From a checkpoint of a small transformer trained on Wikipedia: 23.5M parameters, tied embeddings.
Each number is 500 + 50 x the weight over its row's rms, rounded and kept within 0 to 999. Layers, rows and columns count from 0. Numbers have three digits each. The size before them is the row's rms in percent of the matrix's.

# layer 5 attention value, 320x448, rms 0.0918, rows 25-268, columns 224-279
098:512483562473474525533456455476461448476503448535504455477503456492572502448551528570607489471482447481564558503519461404524523612572491446461529408449459473462515450588
094:544522509548476465443431477545483436482492515533579470548476556456453500421573522526510471603516503422489460474493526473523453447397390503450548458398527524476500498526
105:569558520586467508574527502526486485635469562446466546430488504433559451477483440531499501457536384459509462550474605440483585471466402553552433472418464494540544425504
118:529599423437573484439617483492518457453499627472546543579511467537384482467597551425541483542528466484499397570432530530479467513500500587458515469535592527451504581524
095:597587506544556557523470526480398532458440557520384498416440482526534451460502478519520433568447462548517487436520430496483547533495505559416459458471515474492478501520
101:418460414486472598494523504462492461509575430584445593560551564425502517495570549470484484621512547448581553501441478449466457474485528490509496439391463355510548469505
101:573499511401562518616524527541518432518539531524536456552485493470543393526502464570429432498506513450494562392485569498484361444482429503550470505471581563490444465537
106:458456593418484501426516485479461480383475569520514521501592540533497505529435500504448514434511465516506501594525524510509446414577411482464443465536434541537514528457
100:570477524486476549501498440463548455467505524526496528399536518502488440482498507592555523457532579565567508454509409585435630490598469517408435489565551438492501511470
098:496456480554523521540517489484448491524534568468529436482530503521513491475492536438559459551541563444508493473635556478538424516536441561429511511474574479472485462591
102:492518512465459362599512436558478449534482461620529445472534462569577455532563566452502543610486500440473570502557519500460540464540467473614462525478566450466506477512
096:521446514486581515362433501470624483538514455466513498479523512487510577457474485552598544522489593445602386460552496483616518518447421361433548579487439448569524554502
099:541405516540480490455617473458536562540534498534358530545510555492458532455546473496462504454486477525520496592479539532490477573552429523487522528504539534484522581433
099:444535490465546496498483478526458509486650556475484502490402503487462437592567365458463497504564504488479610434485420555528503483547557615462483581523589555423518445504
096:465397475549533405444489457523472476468493497451511480509421504508491502520506461483499580520395450474517586437580551450473569463479571449549533557516511478530513517492
103:471505618495522526465526452474490453493552493484465478445469457483573542480495521501541509593575484557520479641476535493526513484517505539500467496511558393539485450415
104:469497488447488492557494499452604498514414562407462600558437424495512482560475418500509505541425503544614458513509432528485529530426378511535462497440487410473498427490
096:422434603476550500464428448543543450417489560429487486535511462519561506463456555535538495510474521485486585441445486486488496505434534448483549440464480491444441476529
096:547584536507535553509414556567536618486509531414581465542491522530534518544407406479433521504531603524564510513467520524470489467573488622590448446460466584439413557489
101:528477509510401500485555579570534569477533449520537423511456535449508458483494448512522589423434458375495497519444493505449410545549587516508449583529485479528427362478
095:477587540484436438612536511466494470514562570478507534497488508503591493604559511493498542544479450468538483561471471431460435500517518448554436438535513527523492475501
107:523447515527508531404475436548488494467528546568512504533502535399514438544559550516502507526470462525438560509481481466430365465512485608462518486537545503505443503482
095:549470452468588467394490551530507536592472510485555529508483511503587516491502527521532458459553507551583483468413457493441478509504541451519457485513526534573450422598
094:408521491524579501474586501381538552429506402555486458527446548473531529484470489457564491507506581459476464446429469528542473521413499501437574455509503457581547416550
099:440460526417539507533484451445518549486496602467527589495492462540446512507561540453507466545521499503471486567563569515550522500392587538532498567446472558491505484376
095:521556427483481573496552459419490471467412484498362601508383528518451436452632448583525476519498575486529511435423596486525449540477519539471491556503431541398486508507
103:499576557435480545513478577506517523491579413505527467486454511411478463493465553403496388541469446477520494408554514465459447538543473469486475478422567483568509462514
100:429489586508482558493462532493553511613411447518431530537467501495499438448543607489559554458438554489365577585484538548484519489458481463542514513466538432608535548508
100:509524413528476577479498502520493441568534524495542443505474487512466412467506472533461467580468494562530507502435575550513501482490594544545442515503517499522490487501
097:580495523394494466491483386445528449556500573496595523494494528473493509514505431541418460454477481556509515504605578560515390489571558443486521346537553505522444540490
106:526496498588528573489403544594417509633485483487501493434561480541552499463480499560557386431503427534484553490590520491474582493584484475503472495465578510513506461469
100:395503597496592518424518463451426535546478508515575367563555606499432448581581484548556568500486477480502484530583449451542451423540512463403537538611593470456477457463
099:463562505519623581438544517460512532532520514560548568570433499540527470444595493510594473538568493501476472504471603416467425489478459517534530496461491501587491547516
098:501485519500510485507447568443461460455506554568431453475473545568526506537413510519422458450575416425546496408561521536463484493461437462488507512675477604512443449475
103:492465476585436514461540450495459482444531522446518574436415613525443552471406383525479568544491491441533529576467519424562606527460368615594442508522439508536520526481
103:436443567447500510515579506455604479430445531514494488541468527544497510449553461605523622564491529538468508389507499561469506589485567512405455512497497429494632481517
099:497437475518464478515428397583507522525468529441555507445482546490486463467582465417442489494503551540440562472494532460502533462413446461453559602462489528527538534445
104:485501491530516521518457442514465593535487458455451555540501602476491454440526508536591408451454515631527478592495577403473478506544481434470467530489496487516605424487
111:461544473610446524498504537519574542574437515445479462415521491530448404403539485569418433497407466393512577425545525549489502449498449477529468545532451456559486543487
093:550534524480510486460539504483500469502549456510461538476483530485423554529539557450482520412456562539444487468440674509500614618527473500548491490476437488389514498453
092:505504504473499472442500579491541476383521512640492504430483579444509449529397571508460513482555459553483591523514514575510445490590461443532501543542503524533480515433
095:508560456558619521510468492497484456537424495461441510471501431561464431515461546440529426468448509505462472568523474458543547571569472456525531535477551515475491514633
091:516525592506514449544574494473483418476554501507497472413488482402482532343517431604495498529532522564555534406465526488549519519479541512465529544550566526428510534483
092:432457554664535558429617524501462510479481498509587601493487436513481417478545463414528605542447403484445435466556563486481449520492528517529512499537504526492497478440
096:527442499483469453509542529492513485374520488511565455448504483554436471618488531513492482390477563476430519528426491478540350568584537586523528534444516433514475471599
093:543494451420499417584452428413470471516451524498549418507464477567570424570455483490432461506615483399475525479411494518401540574471487541559479527414538519510533431495
098:524535478558559432491473572540540457546607435411583485493526536458501566433523454417571523522452509529532486447559514503482510549464428551510425471465476471535465449444
095:518547446595480472495566572447456550396493468563468499545550530602500458529469615494412425497432512555484429435513446483471503512516532507500420509445569534515445521584
098:480529493441403504517469462497533520516462540487471537517497561465567555424580497612519558550527479533449442532521487444494536568500482422492567496449475573430457517410
094:626468442526457524557474529485494492518544524602518497466524472603546486486484415563459537482532552511505601549480588436478516446455504532473443511503492457618557474460
099:478462493529512514532473439549511482492549472403578487481519468495489458457500434614547516433450399535503504514631544487524468568553406556556481399479497572394386493491
093:518467475375454502471511500520513480423469493492455434568544466490494509491511519510452411448505479359504524519486527618533504491502451494558535478460568459526432517464
098:498459497560436429513518502449497456474490581509478513437478487462534413481465486496504440569482482590487498445547510523445616409530436586461495490470454580522558540538
092:505564539512522540444597546507466522593507476509489530523619489511455519548544500393530574598465483452481528467440515427450538548510565451502485505434454486506517540483
093:466436516484538412510458555462509432526505516532545496547596503440508546510517416576431529461468542486383438460495540470531588441563397493556493502521544440533509464480
094:470465527526555456509519481450457456465397494489414424489491520572488427515531457486414447433415483491562449503481520516538461489494564496492489622490550597495486508531
097:366498577541483555482456495530450415474502477392549547512479502373474397445502479525553492542467462509510538466516502401534527589543579460517453454504430597518511465475
097:559502428603495470553436572446521654529367427471546490548520514492544569505476459515455591458470448482442502496512526500534588389488482521531530520529540549423466493519
099:488561409450587485568515568441505426553507582472506403415604467516491468431449570463502549407446535472502486460521441434488412402458521579482549568518482530519494587463
096:489525451534533424500505543497529587513553511470489509520484519598588493496548545504440475466469448555513563514549549584488492413460407591558515422592514446551491447489
094:507518612440619592528544471427494513535477447478478518479417514532578482514478492596537493513548455468430520505452457504497399570503573508524548478493482471543533514396
093:503423517474479427473518535543445497467489480499504447518503424521424485423567509457477571478525513412481585566575544466423509503483560466524422537540569522537477493466
091:480508487470463506493515507487528480517487480437582570520489453506457476405442465475488539557464533528512499445477468455383570474451587589536533495461522529534497465544
094:503580461462484530587472531565518465419503486524496486415499510446529483573445449526451515525509539502525481550547586441570437491496445429466517491449539520490502425428
090:571504439532533510478461550415449416480429400492529527524458541531434479552553596501482536531504422482536477545440419482466474560482503445552457455491507437562432476543
091:464480531463421435462472456474510464526500417408508490466504576460481533624456440497450480544430529472508502479481435517525528406355445454512472549548491421454457483424
095:506424553436496533643509506456461516478493531494532524571459436541516491481479494565577515512426443479512483536494516442479518418475467498506500524560459512481496446548
092:472516562582459509510500549428576514423449512450523477475450596483450439584482504587609550527490491525517490450536591407539449486461538509461483467482451476459473542497
100:403551458483513544632566452563477562472564572495440473430566501436373496545477486546444516517516531486472465510428494447497451482468420441479556541514562496386522508599
086:413560470447429563576405447502479480514503526508454573459501426466520525536492492532422501513533507494419534485488576587484434510453562583574503443521534528469507419416
095:486509459482427497521422428533545487453480547489512503560452514573463482442505507504459554439441481536497531504501466496416486524517512475465532516410470503482521462509
096:582556480508484506539490538490467478578513425543531453435520569476450477505559452481466474510348445512488518464557573497483543493488464530489543500467505553492426460537
098:479527620474474496571505472476506543507603538471552446502542524517543569456516556437470451474533458485551454497474453452464464458566452442627522459478475530592451544457
102:472432586440541551437521578503522554542486478496489472619457556559554439497540594461488550433481467473446565520468466551534545449486425475591490536495467551508452522557
094:520502556476523470510482593545569470441626545575603454380447509596578523464505433533450518450533507509522594516540425482495515460446487405443564457528536482518507503469
091:512484499532535599466516484543460529520468513596541495425506525611482559459509473608547456457513541435469519549389527453541489561567574494524533483451442468408495541515
098:482460537549395403394565496537466454538589486508495598462537541487620488526444570478442630526495492470491498557410572437561439429527499474552509563455495542560563498510
092:478451472543550487459502466390535471515530509567502489514495646538510603584534531544486462512511565448437547502538548496446339600537571532486496494457542439607507621420
091:518490495512495543507379483553508516488475496607465371505497496533446507463440555492488481479553544434411533536519472479458434466505488574579547475402507486512512528566
086:493467378441438554505543465482539471426506502518476496444419424460484582528539410447535443445416526510464505469476570585522522522427530522568466552447551419459493455449
093:463467445481465513434404387495623525442478509562492503555475514466587468454554470555516547591510559401525432465480490482579458437434533611465487497493466549460518480508
095:586535524555480464587592482548526406506425528511527549549474501493544450508532507459476495497449526430451380407460525455498503420451519478528541465412538532413486477527
094:502477541498464465471573413552580548506589569456592519512452521372459484499560431485460530441476575446503484559427571536529464560533526512362488493484561565501502552555
095:412502636493552532494478520558499507520531536498461430532467499451557485491575543494502457501429571428499530456528478511498441440476460435409418448498540443544446501466
090:379630531529451563501548478488531529513535484477501555490513453474447554522527534502529452473506422379551553455482448451436537516575578444475427534594540520515471488496
093:508541467612531592515517563557473487403452453474467463459489445448482477544592429449535579467560503460523476483517559562503415462495486540587413478494508437535519588545
097:545496487483402500555453448555476527490440436493555497461489407488398467452500553524557510474465490422532565481607488502495563489491496519582455513464609437509538502547
091:518464478510492516562543536423568528543459517592503423513503583449588514525585505534554501481535463440561574469550555481391452448601503472399481487576518394591444519524
096:567528551554401538522456540503500433408447564479533502518590459481527510488470497502458548571505498409414565508581491526362531452527437472542452557470541535421494529525
093:546511482529483514544492448565584418534553540527485454618417528473478498534487466505426468485536533439534457480492567500481517589443511546495507495504357521449504436451
091:513566449471520481411556412592532488489509428465444365458501536581554457476546556493472504486427600522451600471415526487566471550595502456504483548537454493595462546472
091:499420486573409473498538452491469480498422441450505527595412486643554456590477584435432518599426516421452510484458557531547539563480525514545508586420547577478503511527
090:490491568498514500494466547529476488465479602533461508447537583584496382494505482457401482536483448427471530546564577552491574588513501475525539538539531525472446495497
096:413526557447500524503478521447460527467464525518558500542490538448471502536507438553511534563499528495460626538375518479564533530538535484497420508493428542462496514520
092:506520437546581413475478411442462566529494464526467514534425423483545404510436432521545545520475501507441439407397573518530441483553516428510433526496499550514566504474
094:536494554462430444384465468629543405512474534522477516471455522545529491499463633531515455535461478550593439443438532600428526558591424501404454554461441548546492522501
101:444455481549488524350472486473505608520551492433579520521590558478591531499573465548546528526530490448457526575519619564477526377394513618559478574459505405554519425473
097:542526525524499554456497456588450528468484532508456543551512539475450489537607483485520580482422523478532520453462496529484398432498475555532463494461448501538539510518
090:499358484353517397576568467561451416532493514456479443577485442513449579538497493527434607494453585553564545541465427447405494527556428421543550538509459447454498495520
093:485489504618532449549492483525402474500437519516398545555487427547415539508566578449436496495443518494551434452447516492467521461436446503539453487587545536454500572516
094:452463528480505474570537434527569531461532468434460481563525476447477535527483463564512474505415508507471503595462513467471535475516523504486571520556537497443468488436
093:533456449540528563462545466435508499537386437465566620463423446486495532485403455577497508540533529531490545597467393457588566508467552549534517568503492493441491522515
099:523453502376487567505499497551452423488538452525495507596505536519470493547497585442490443545422482603452505480518562542550557531557527396427622579366471528410494469474
090:383473556556479568477579526548534524553494517558506540542431450610442503576483461501441525541509469522510495535521507567480424446467573494550514463502549552476384410553
089:557522512411526417416558437560402399464576586469470476563454443499507530459528516551492438478568510476537497530364538471405471524561558575444467518475552473469459496566
093:542451462436487524581536630554491562580472593455586552541561483571428570517527487448457530572435457513483446596523486482422489512529439454531472453468584478450473466478
093:541481489541421482448487494530456540538446463453458496437564444501532538462491521538498438523475544533436460457459499513521496427576542510551482622536486462452498544472
095:500417470557603479428524486480510511557460578478637552432532546444534571454498489539407584528465479482443420457469499453532437499540570504535504557516628543641532487478
104:508469498580535519516502529446491430458471440473506524543439457558523481521531472586532501461590442432607497513527478374485556449524496519489496570491464413467541465549
095:449440489465563558418478490528559484445436510522533522503412475460394508491525503591473597480481537485525443528403525419382498506515546476430594441509408411463431419544
091:449572465499433526531524601433529420472437517507519522565485555524456467446528526444442519614559592533509528465589475401431481461466415434528476441541526539510537513477
095:443421533410549536503388518381535492475395523438449501399431452492607481517431472453470532441438587536517417506497470609516559479458488561466501457530537519422548475481
092:474475469552466464620515544489476480528452477578423515477464534426487552412595560565459504574530413472514401447602524490431506599439450524568512531550408419586546529518
092:430490565618449453435493472581427579497549511404451525543510496500512453501470525447465359577508596490450520551518492512517533494575461612408424504478452486415447496458
092:514464447375528440537474619578575483531463495463469516550455515476521464501631420497482510452562529500541474513544468508508520455502524570518519491498468405564494414518
096:555474464488414417492492462494481423511458465476522560558533526513497569437520553552493467511458497498492511494477565563425422530565503542576431456455429474528585504418
095:523488434455469410503429475596531508527533532482504428579497489478535585529502447471434575510511437521524510503552403525483553553480449481403569528469527581563556535483
090:462597496513472581541434536527508571466522460577475544435573447514448575498508545557522498554508498522586468434489512514485551452497548610467568452454476533562491430610
093:545555596507470527582539459550450527549479539457410504532427530511551527562439488426536522543525574424555385496524460455544497608481502528471397571461553469514498474479
093:485502446471525484461473392476464517499565405531593520453511506465428496502552488523537486490528597557464521420471485487492472488574505534598471492471490476530507508501
095:454552506559511464511499471458572551545493509548537516500542519537477490563540505557545530477511553458508471576415464474538514555502512468497533488558517453487462445506
096:533580596551481457481483573559529506459367558573530427543514449470500446547457452471483486471558491519503536487454523521512499516509551541416511544582570435493499502556
094:519502442492396596488413483542457529600542441435474451446391513421537526500438487457544580534489477463506471423474569484476521479573529543417503542563517518541515463482
098:428561541462532543487523524578518428492549509603464558489611466483478511515495533486502394492500505458438499494615550410503496557550474493511591545556513521511570471542
093:545484507464508447535527528532496520483398540467489582442557476397469471497515524527529528488430438476492469482507489515424518542479554538581554440545506534438479450502
095:493460520512463497502508546408543480551533461461416464477491571505519525487462408426464499497477440490555605537480467438445509480473536501560503456499455637517522490469
090:446446406507564413441441533508478477399539512497474487528554541499505516446502486495570426474460430520472583477452486541532489582476531425467499608560530496517522446441
093:437505510514489499531554436528516445580549488452528470421447585457548480532474584483478587503449414491566458466429444486434397436454498436494504489575525421474554482448
094:497416515512478540466489487456448481487518489433433524528562528579422480511513491482478453528507538575547554502493550570491476499549421532485525558474464594507468591590
098:518426560635498545453565520474419591493546437509476601594415583480412491518546573529577491451574447524498469510513473523508467457472602448533496636431480481573500498509
096:453479439387460611467551558470564591479454539564541503485504454479566454573538511464485498461508599561443463538501443511594526613506550556535487548406453500428468520408
090:486483510505377509609547414463422465450466517585497504502600471483491482517507558525455522542535523503477555542520595449461438579612464483607368542484589567548519469496
096:568519614570491544442370503486402442543471487473558447440517418550443460427413545536452525506477582512504396557492462534476518485546465399460544530446534586436477407521
093:574554611476541537598433465461557487522400514525378414559534454533517497537510430408510518492432500473500538498493425516510499462567514519485543536497525435482500464570
094:439560544516560484547408435519604417483515521517571406476445597536466558470531470448527538517521625569416484588448570449543505490525517509503606471475399503489443564541
093:497429564571527517480443513484466450578454538578479466490453477550513486599426547547544449487557367479459465619550436496525506437550455471464531549548575513475476541475
094:575490474511529504549467551473536505605395515492485471505508447494509424428407517416451596513490640571488503549474532454437420498536520574540464527366469469524491459507
087:593441472505499459470398415535474497490547520554541595557602522492464439435572498607438482444510427408567505525553522437581513526516448467481422512536437495457459512438
097:513446499564380481417556471515536439467542449473524572525625502460531556509532492478456541481554556556534509537418599583434495488471480517497458499541568528502491467557
094:467673391459465490620522470486533449509519475479509482491555542551540510524527427423543463513507569457549410446497513443514523473455552395543426597479495543485563480496
092:464488458534507536533581494571467606530627570483501438548467458568527440482431555399485481496548461594513414503465502536489491419485466485524463580462530479452479499516
093:449510515460534528440524471499470495496632478500522359494490536445546499507565460572378692449443552516534463388475477533455552445491534482484558525508489529532513518504
087:513465454524437486484398418427547518500538509430529418477494458564505499495506587573508542362514626557443483471509451511496426523491663495491478576554559551528411468525
089:522483489559503517414567513553510518506544481460456518471478518491318527447591675488524546499433552502518496490400483598512591528478454592429444531601502473479493549518
097:446476547452534438495490503504450474456469489430433472558557568497556509503543483447602508566472426447551520500498450568489499500541517516500553539509526493440532514453
087:432468645533562532450424542516585491451449429467441428562456525540390544503473478462545376505455452533475512502569493494547444450537500434531544508535472464551509459501
094:424574541464464603585571544499505457489526468532529588431505585427458431555564505610540537452489601469402539466495457445594485535543579495417353485426397540524482558531
090:476484453578479459522458389535496445568561562447484578530396491440443450537394492506438423439515525613486494547447468473445485542608546405458521437516472509412591422509
094:505547441546452496517423507538508548501507448472459529483463555494535545502521468474518477578536533526590555402443498526498553406455502568487362565500587475529452504561
093:479487490526510538577567488411551547487437609541387481412516483489517470406578395541510474498552499534479416563609463477531570504545545451474446512449581511533430463485
093:527463407560458502413470444540395533432556478427369467472391571528459651519567527567575476439514576465597578484491475462440516514426542534494486537529534545468454534475
097:393509600493418518512518526475521499544448525482498437489542506455527477527541508512551554497489537589542568536537479458530495468519541415489518475464500515488469489485
089:496517542451477538505434480559507451571565451510464449557516529442431512501501550487479467442539520623441508529538379443467514549475533495404492528568521462474462468543
094:542497445597427454405443554533497432505460429478480477470500524480535500434451526513519593527430548515497448509480494557424520472407443511559478469555553534522480580426
098:524450472525507502441445471434541564592437507494499463528574448537530570464540461465471454490532420500482568505475522432458554489538487499538538420484514474552493457561
092:603626578503514533437468516535495465552512526436479464555464550454499542482516582492614489477566502469534482508397537511490477544576514436487538503576432474553497559486
094:548430495467489517542529528485480532514564440476569494575579523534495479420456462479527491564554527494487590400564565499483513445605475590530480480405506530508471473452
095:556460460557417481498556594465425464458482434443523563469534416427475518478512435542559566493503552516482526478508491484576508514464461518527447459543548519534442420407
089:481502530508528471495447558450498454495564416486476493546545474495557495504452489464470475528477446496506450455559521477457553563616507557427463511445542454548504517508
102:550460460504473473508513532538584481501441483483472549585527581526482531604525382455546478497469536434444469572505421574498499522502559426523495470600513485468452495500
092:523580552533496526446472485595492415513547519511549491491428532475487511588434499595599548435526508592462476451482491513479545473461565463525560395452508531489468471436
094:471536482434554422502515495502507523445437591513526547532516556500470553442459487457417475457562634558446617486454551519514574595467476438481495501493551476598555618437
089:550438501537476521561487480410568561569471443449442436482570519584548501433496467488498508572516399448575524434520434568467510441432520497503535495469502530520453522583
090:483472511628523567523496587423474555511405459569498542421552437453399511448511630440512473545506441528485547491470529460539566540531489502496550548466399538498484457609
090:557524489591530533395484468518416499494459561544478564481573463516571510501509514586472575448516510561512445489570516497517569451532440432563609430411580442587493527578
092:538515455439508494595505524483392535513474538574520505458572550452522505416427465475514489492499520471487522452504466478558496491521500552476460498559526483521567470456
101:531455549403573550467647457475542423455421469495543521477506469580563544559504494531527554440472516403524465497521514546532494532554479580526521524548469440530507503406
110:565551506547446380441453472526458510490456449585510539489532493497532558485596449488496468438479614497591549475527530547510462470526557496522450321433452575533478473513
109:462467457557492542481401475435552594502428520543416489596508479511532459431515565429467576450481495498424434525522459527491408508442529549463549521519632522483471456575
110:565539444570600496467555528447492419438451467437548571505558523440444499556500489478554569476519419606475548467416628559476495557449571471459619487492520465497481507450
115:394487449482518639550500470463555545482515465473495489520536489489506466511477499525549539498533533378518481550551492490468485459544454511466440499654486494592511438513
110:466455489518500542552354511516513490524439514470508479528616592504508414469491476509429482442489471415400526479613526533482557455541485533385475431531559507475542466494
112:491509464548480557492584522477528495542411441511480441501501409485531490475449557588544471547531477518510548512452519527451512433512517518429512545434471530560501533621
107:411497574485502497556489520411511473541525525520513472502610571508457444579538559422577522490479442498418576517477484471478523509390481591588484459510494527508516402512
107:537496506573523475564479392535616430510485496525497522457534470518471460479499528598466520555558571457460568498451531568535528529469426510450416441466501484472505539492
110:612525508505465473533479495444549599375536415538534547558512438485438542539506428385515500553575443497511556462556439560513630562504526435563495524539519406485470508513
109:498418527480512528565489552485529484404474495546526439497558556464523542504524497555506490502536501540540536604409551475555438456438526550559411613502489524423500433494
113:483486487491449511469483543567513450459403551497442544479514523443496508520474536454417381440555463563503429413394457541512495474509523525503515505499546401480491541501
112:466565512447506512561533358549556439411485499523425483532478476543537528533438497497527490601580546546546452482483440490440453486577500534476553541498500458436542496483
109:573479522501530509443527474513491543513393563503465502471371468436528433482477475429484522488615568397398450517580502589533470496434417575462506496537570523442578443409
112:470453526527507476516541517548346460509496424503608576459466529454495517575513524499531545458509491472560493480530553548484512537496549498537514506591456414576551533523
114:493549543461463598566370501597402466532564481509524512495435510521576495427430555499603463491467474542532483534485546355435503563487502482426521520551496487503523527462
111:587561567458476505526551458521562492503448472569543517498448525513488525633502553382437445436536513471481465504438492598544471524554397432412441598437526469530576497586
108:493499488473475422483476525458415575375490478475565488521428487470358478435436512494605443546419487525414547472504483459476551478506436472524551478494556476470488477500
111:396612424551474539474506492524473541527542418450529483491513526514426575438480516565486523493532530472506520517481561444464474475418432515425556547593490459468504565518
116:506470474450539483553499441501528512486502613493583525534509575423395496514465536470421508501431532498497509510418517493522501477415511568446521562479491502534474519552
109:517586494534504511510537481569415490495491503519484479360509536450493572616541477552459430486499483449567399530488475550521521562523470473486538508562577554476458443491
113:398546594443545443502496428491447473521551521451395461530522571419526511508510461378608546487476500524511564523551523485459443531475462532389523516408405468491515522609
108:543482523520453502428502533394567464484487517493502502613543508510516531502412432502513543482542466627361505559465499454514519595371434552476395491449546464457492504443
112:499503509523540513430552516478454557564560555429429520488589498550503519471455395442569419560489554496483553569497528470493518365536539489485533411547533599459486494441
114:573401471488436556514466502470499440550412488521445536467577556451529457510477529410512572453548486527422559558578446557499481522536389473505470460485413474495480501501
110:566432533392479435370502524534591472420517552500559472496596438473553482591425554563476528476475554515466471563455556549412536511443415463520529474610552510517473451464
112:646553536557549592440569517544416485522518647483468472408533556545541492548453491507546479519474504487530591463501517470501465519584525589460476542434426472476542514486
115:530453436471397560463450538397395469441534609436534415418466483445483578606470496496502433512559445460533491448585453541507553557485444483539533575460384498460558573524
113:412443461381633503477484521490580526463514580597508531447409485566503493484474407566436486525520558459538509513490478512514522431536562484471602531514476538614464458479
108:513479492465433530487598509481469496489566583568554509495404561441403488478524468593556440529536589418425432566458502444424409535455473384492543476461575449465503506475
116:516444469574566476564497568481508441587457555466578452567620498429486483443429463516483456501457518525509609651505533516427521456484519481464609598566488517459432502414
112:608499580432476383510495461477522461531451527457483446540508461465474460498516531508492541480492522394501489460451434495559587512554501433553458533502428512487477567537
110:406506509560567526574567452451517537478523426499508489494478623486570538524478637493460540563439560554478520438457480508457498544527474569436518519396498512511569476438
110:498453498504488510497454526429553448538530488508585490523549551475446618498563440528490463660478441525444510494471465533567455505516497471601585516516477507491484575488
108:570443503399453508494435423405536550608523407512574486466540525453505473574477472532529479541522492501497499433509459498382452531491550478490477592468499497539504541542
109:497466422454559635469527501549560507545478421530450501447405560533451417486633471537558496521505524448412481448559546503570529490510543546518461487474501546472591556488
112:440518439431514392517458505522485480470497446503453527609475431508493401471539532530658355510505462532493511446454489522551549548551562431521448478575507427540507437454
115:513507528502618471605532496475492412392537487417481501479589517589445507495468522460497451462601522614534448466547448527423550539478585537447498557459514481521480524530
112:506515452459474448457514576614502453459464393509587470546459477545548506591660522477456486495548517437516544536476490470480442541526463623491522591563470502535457482470
110:440432508576501470541530482492528601455448504398540547489539451412543440489477494488445490507533465488490500506519417524519502508478586568543492502546527541515501518526
111:536420605525484517550495474538526489613555512369485467488596422521500390526524452472610410483509425511442543506574562479578566512493443507424456468449477458487552456463
114:432552527517526412553535480490442497572430467559515561522491547480572442481548530456413390533560551449487465546544454454590524297450501502507519489473546459456562465503
112:441538549596548452471455470492541433476578400458572546499535499398537534518478479512523424464419525461492518646487502443436503497533451577577443561534490489486507377552
109:495424460453405488582468555512529438502448479457477397503597496500459566553531465528558522433532572494490571489436514560450518462478574420458529564499426512514440514475
111:496472501573497453503512498383405494604534486529492525496492484436541555557470507496530548528528553562473486479463555484486530517541451427436551431466470539502489475455
108:408403532564497516523560561451516505535504470430539484477454478519469512511534380611523535445525498473476488511577480442468613486577411474413557531491442506511463509471
112:513390457468447557569439453498531532508476559519460549516412555499521533559486391480582522515528414520598555501542538605442538629434498473498481572503610506482553482512
111:531438467489545495446501601546498391553410513589552584490511453501479410478622585509464456537401562533560533500541463505551610499526522534479487421516508560449494501585
110:419484518462412603534594473562514490404465567566536408468581460475550403427622495447435465525442455498484465632527556592517455430535516498437629542469534504511479529502
113:531443510481496492458543482523467544476484399486474531463467500529521444432508412549517451602454421441437591533563531550535562456527461558549524504494504489518535521484
107:519550495444445493454482453437505458581436562574483583456491514435534584545555475466545575585494515422559492562502486484397582533578453516495520548544492506488531394527
116:529530534531514429491443479451486602525467518503477538403529483478513492504453477520516496580428443476528525612418510517411460471482474555544456504485488456472497510543
112:483499480515483514559402452402558542516582457508455495513483487488502497550579531469465448509500421600480501441383511515542595540540520614417467570618542527474421471513
113:533472509514509564483451494506505404563541515470574532437475536542505463440482575524493460458548521506577498467517496490472491511560526460493508515489567385533504482557
109:466522452602514501537456572441442487475516607467514497522430451521481482520481499437565454573484588503503483486544499641504471484437536535463600528536524479533472512499
112:504524456472571540528525510532489514511515558508551539495488568483508575539437487515500541442497503578436484504567472506461542502505544521568494444526595424578422483437
110:506510507455592461572629479529489497506399512511595488552467501535521487526414493515551525397376504552584547551435493536541499422440518556591493457601468416443481510463
112:515449531503551595460407477443581463468559376513544520446445525450544490464476530468508456463432465528536576357446532435495527587513474519502373544507468540502510436491
113:538470451482417486567501367574558518545495446531520502510609526489449558457482447454556530490483435453593531537485494471445551522589545568482424441582449559549606543532
110:479388506480559434561542581460580433461488444491385502451484472526557532470502536631434532485457420460465461395447488539466480370570491551520559544521523565457543511485
110:537560475447497517545493530439525531501448455431512484531540500474507534448585480536537443564501535358588433500425524489453500450576487525511584345536436474455475590607
111:511480527391474411437642558553511581506384516484473496467498482384500560450461464546516476476520487512487532494484513501513519489479627479422500462556448505478489502520
114:586448482569493503522597498503523567470618470570528488539515488382537446465533474579458597416484368491402525540472489510483522518498574464544503449465359544468432560490
113:423527427457440526514491510551429469588405445440493583473503482515474543527519554524474455437586500498512460525453466536369580544528531629519504453546468421524519450469
109:499509550474538445511507569500592495451498418579473492397469422530575516468467498575543473495498456564541505539574537451434498517483435567496552461424532553490499567437
095:470549521528506458527471510499512562517475516524581534533416419462413452515495504506551441507536480517429524555569513466405603576471499512578434478575556462512509512537
100:443412623580542431441459561536428475541514542482550484583520494452547540491456517390437470436531509515506538439518481495562554489578454591436458440454541424549411456464
104:556448509507474413413450554567504529541498465432543605477520460519493396508509537514517508487474465415490513478372529519510451453485572402473538429509465527545465538552
095:553574557578417496475431510407553514543391471512505498635482462505593418484468549497543504527528570551555504551478409507631490669490529557488535541452507478528425491528
099:524474470496536562529486466494414504445488498514436420554520501538452427495608486575433439563552525402452540480445549492515513565447388454396566546504517578509543575429
097:412457465515549560466520555497482478440447473596569431404470524551513562526452497517499484395544506560374503505533458478477488515516507439462516504472522512531590580558
099:491441418473545469541583498560521533467403535525429517451554508507567478493413489575435437468539485505426610467520464477443551506459501551488497536529494360512477462444
099:523516481479514514455558478484480574482523555564402568457505585429486593503483496556574514547447477451578432511470497510492467504462501520418543564515557439461518492487
096:435513508480503548342488499466500493490483483493520569561478660542442571554442452509451478561617504449574427501550469381590530539484467504520590489517580445486495514574
105:519532558592609476496456519422491442539530522487519505554428484482588446403525543555521495545534405581416539433548443499515536416531429551463515542450496511473568446568
097:437440553472481539474563472518555475538387480488506496444485397532534559486485561547486488543513481493498503525599564539478502578493510428582464448461475555520450448650
098:477495523464546513538453493498540488505509484448528486574535514484546486499532612424531474417512615456447531554532487543496524453527501556526449480575436456483456494460
101:493535586403592554495483490514479564495490482446503526501521543533461606468558409589611460461523512571469456490572483546517456509536555495489430522407530524492520502490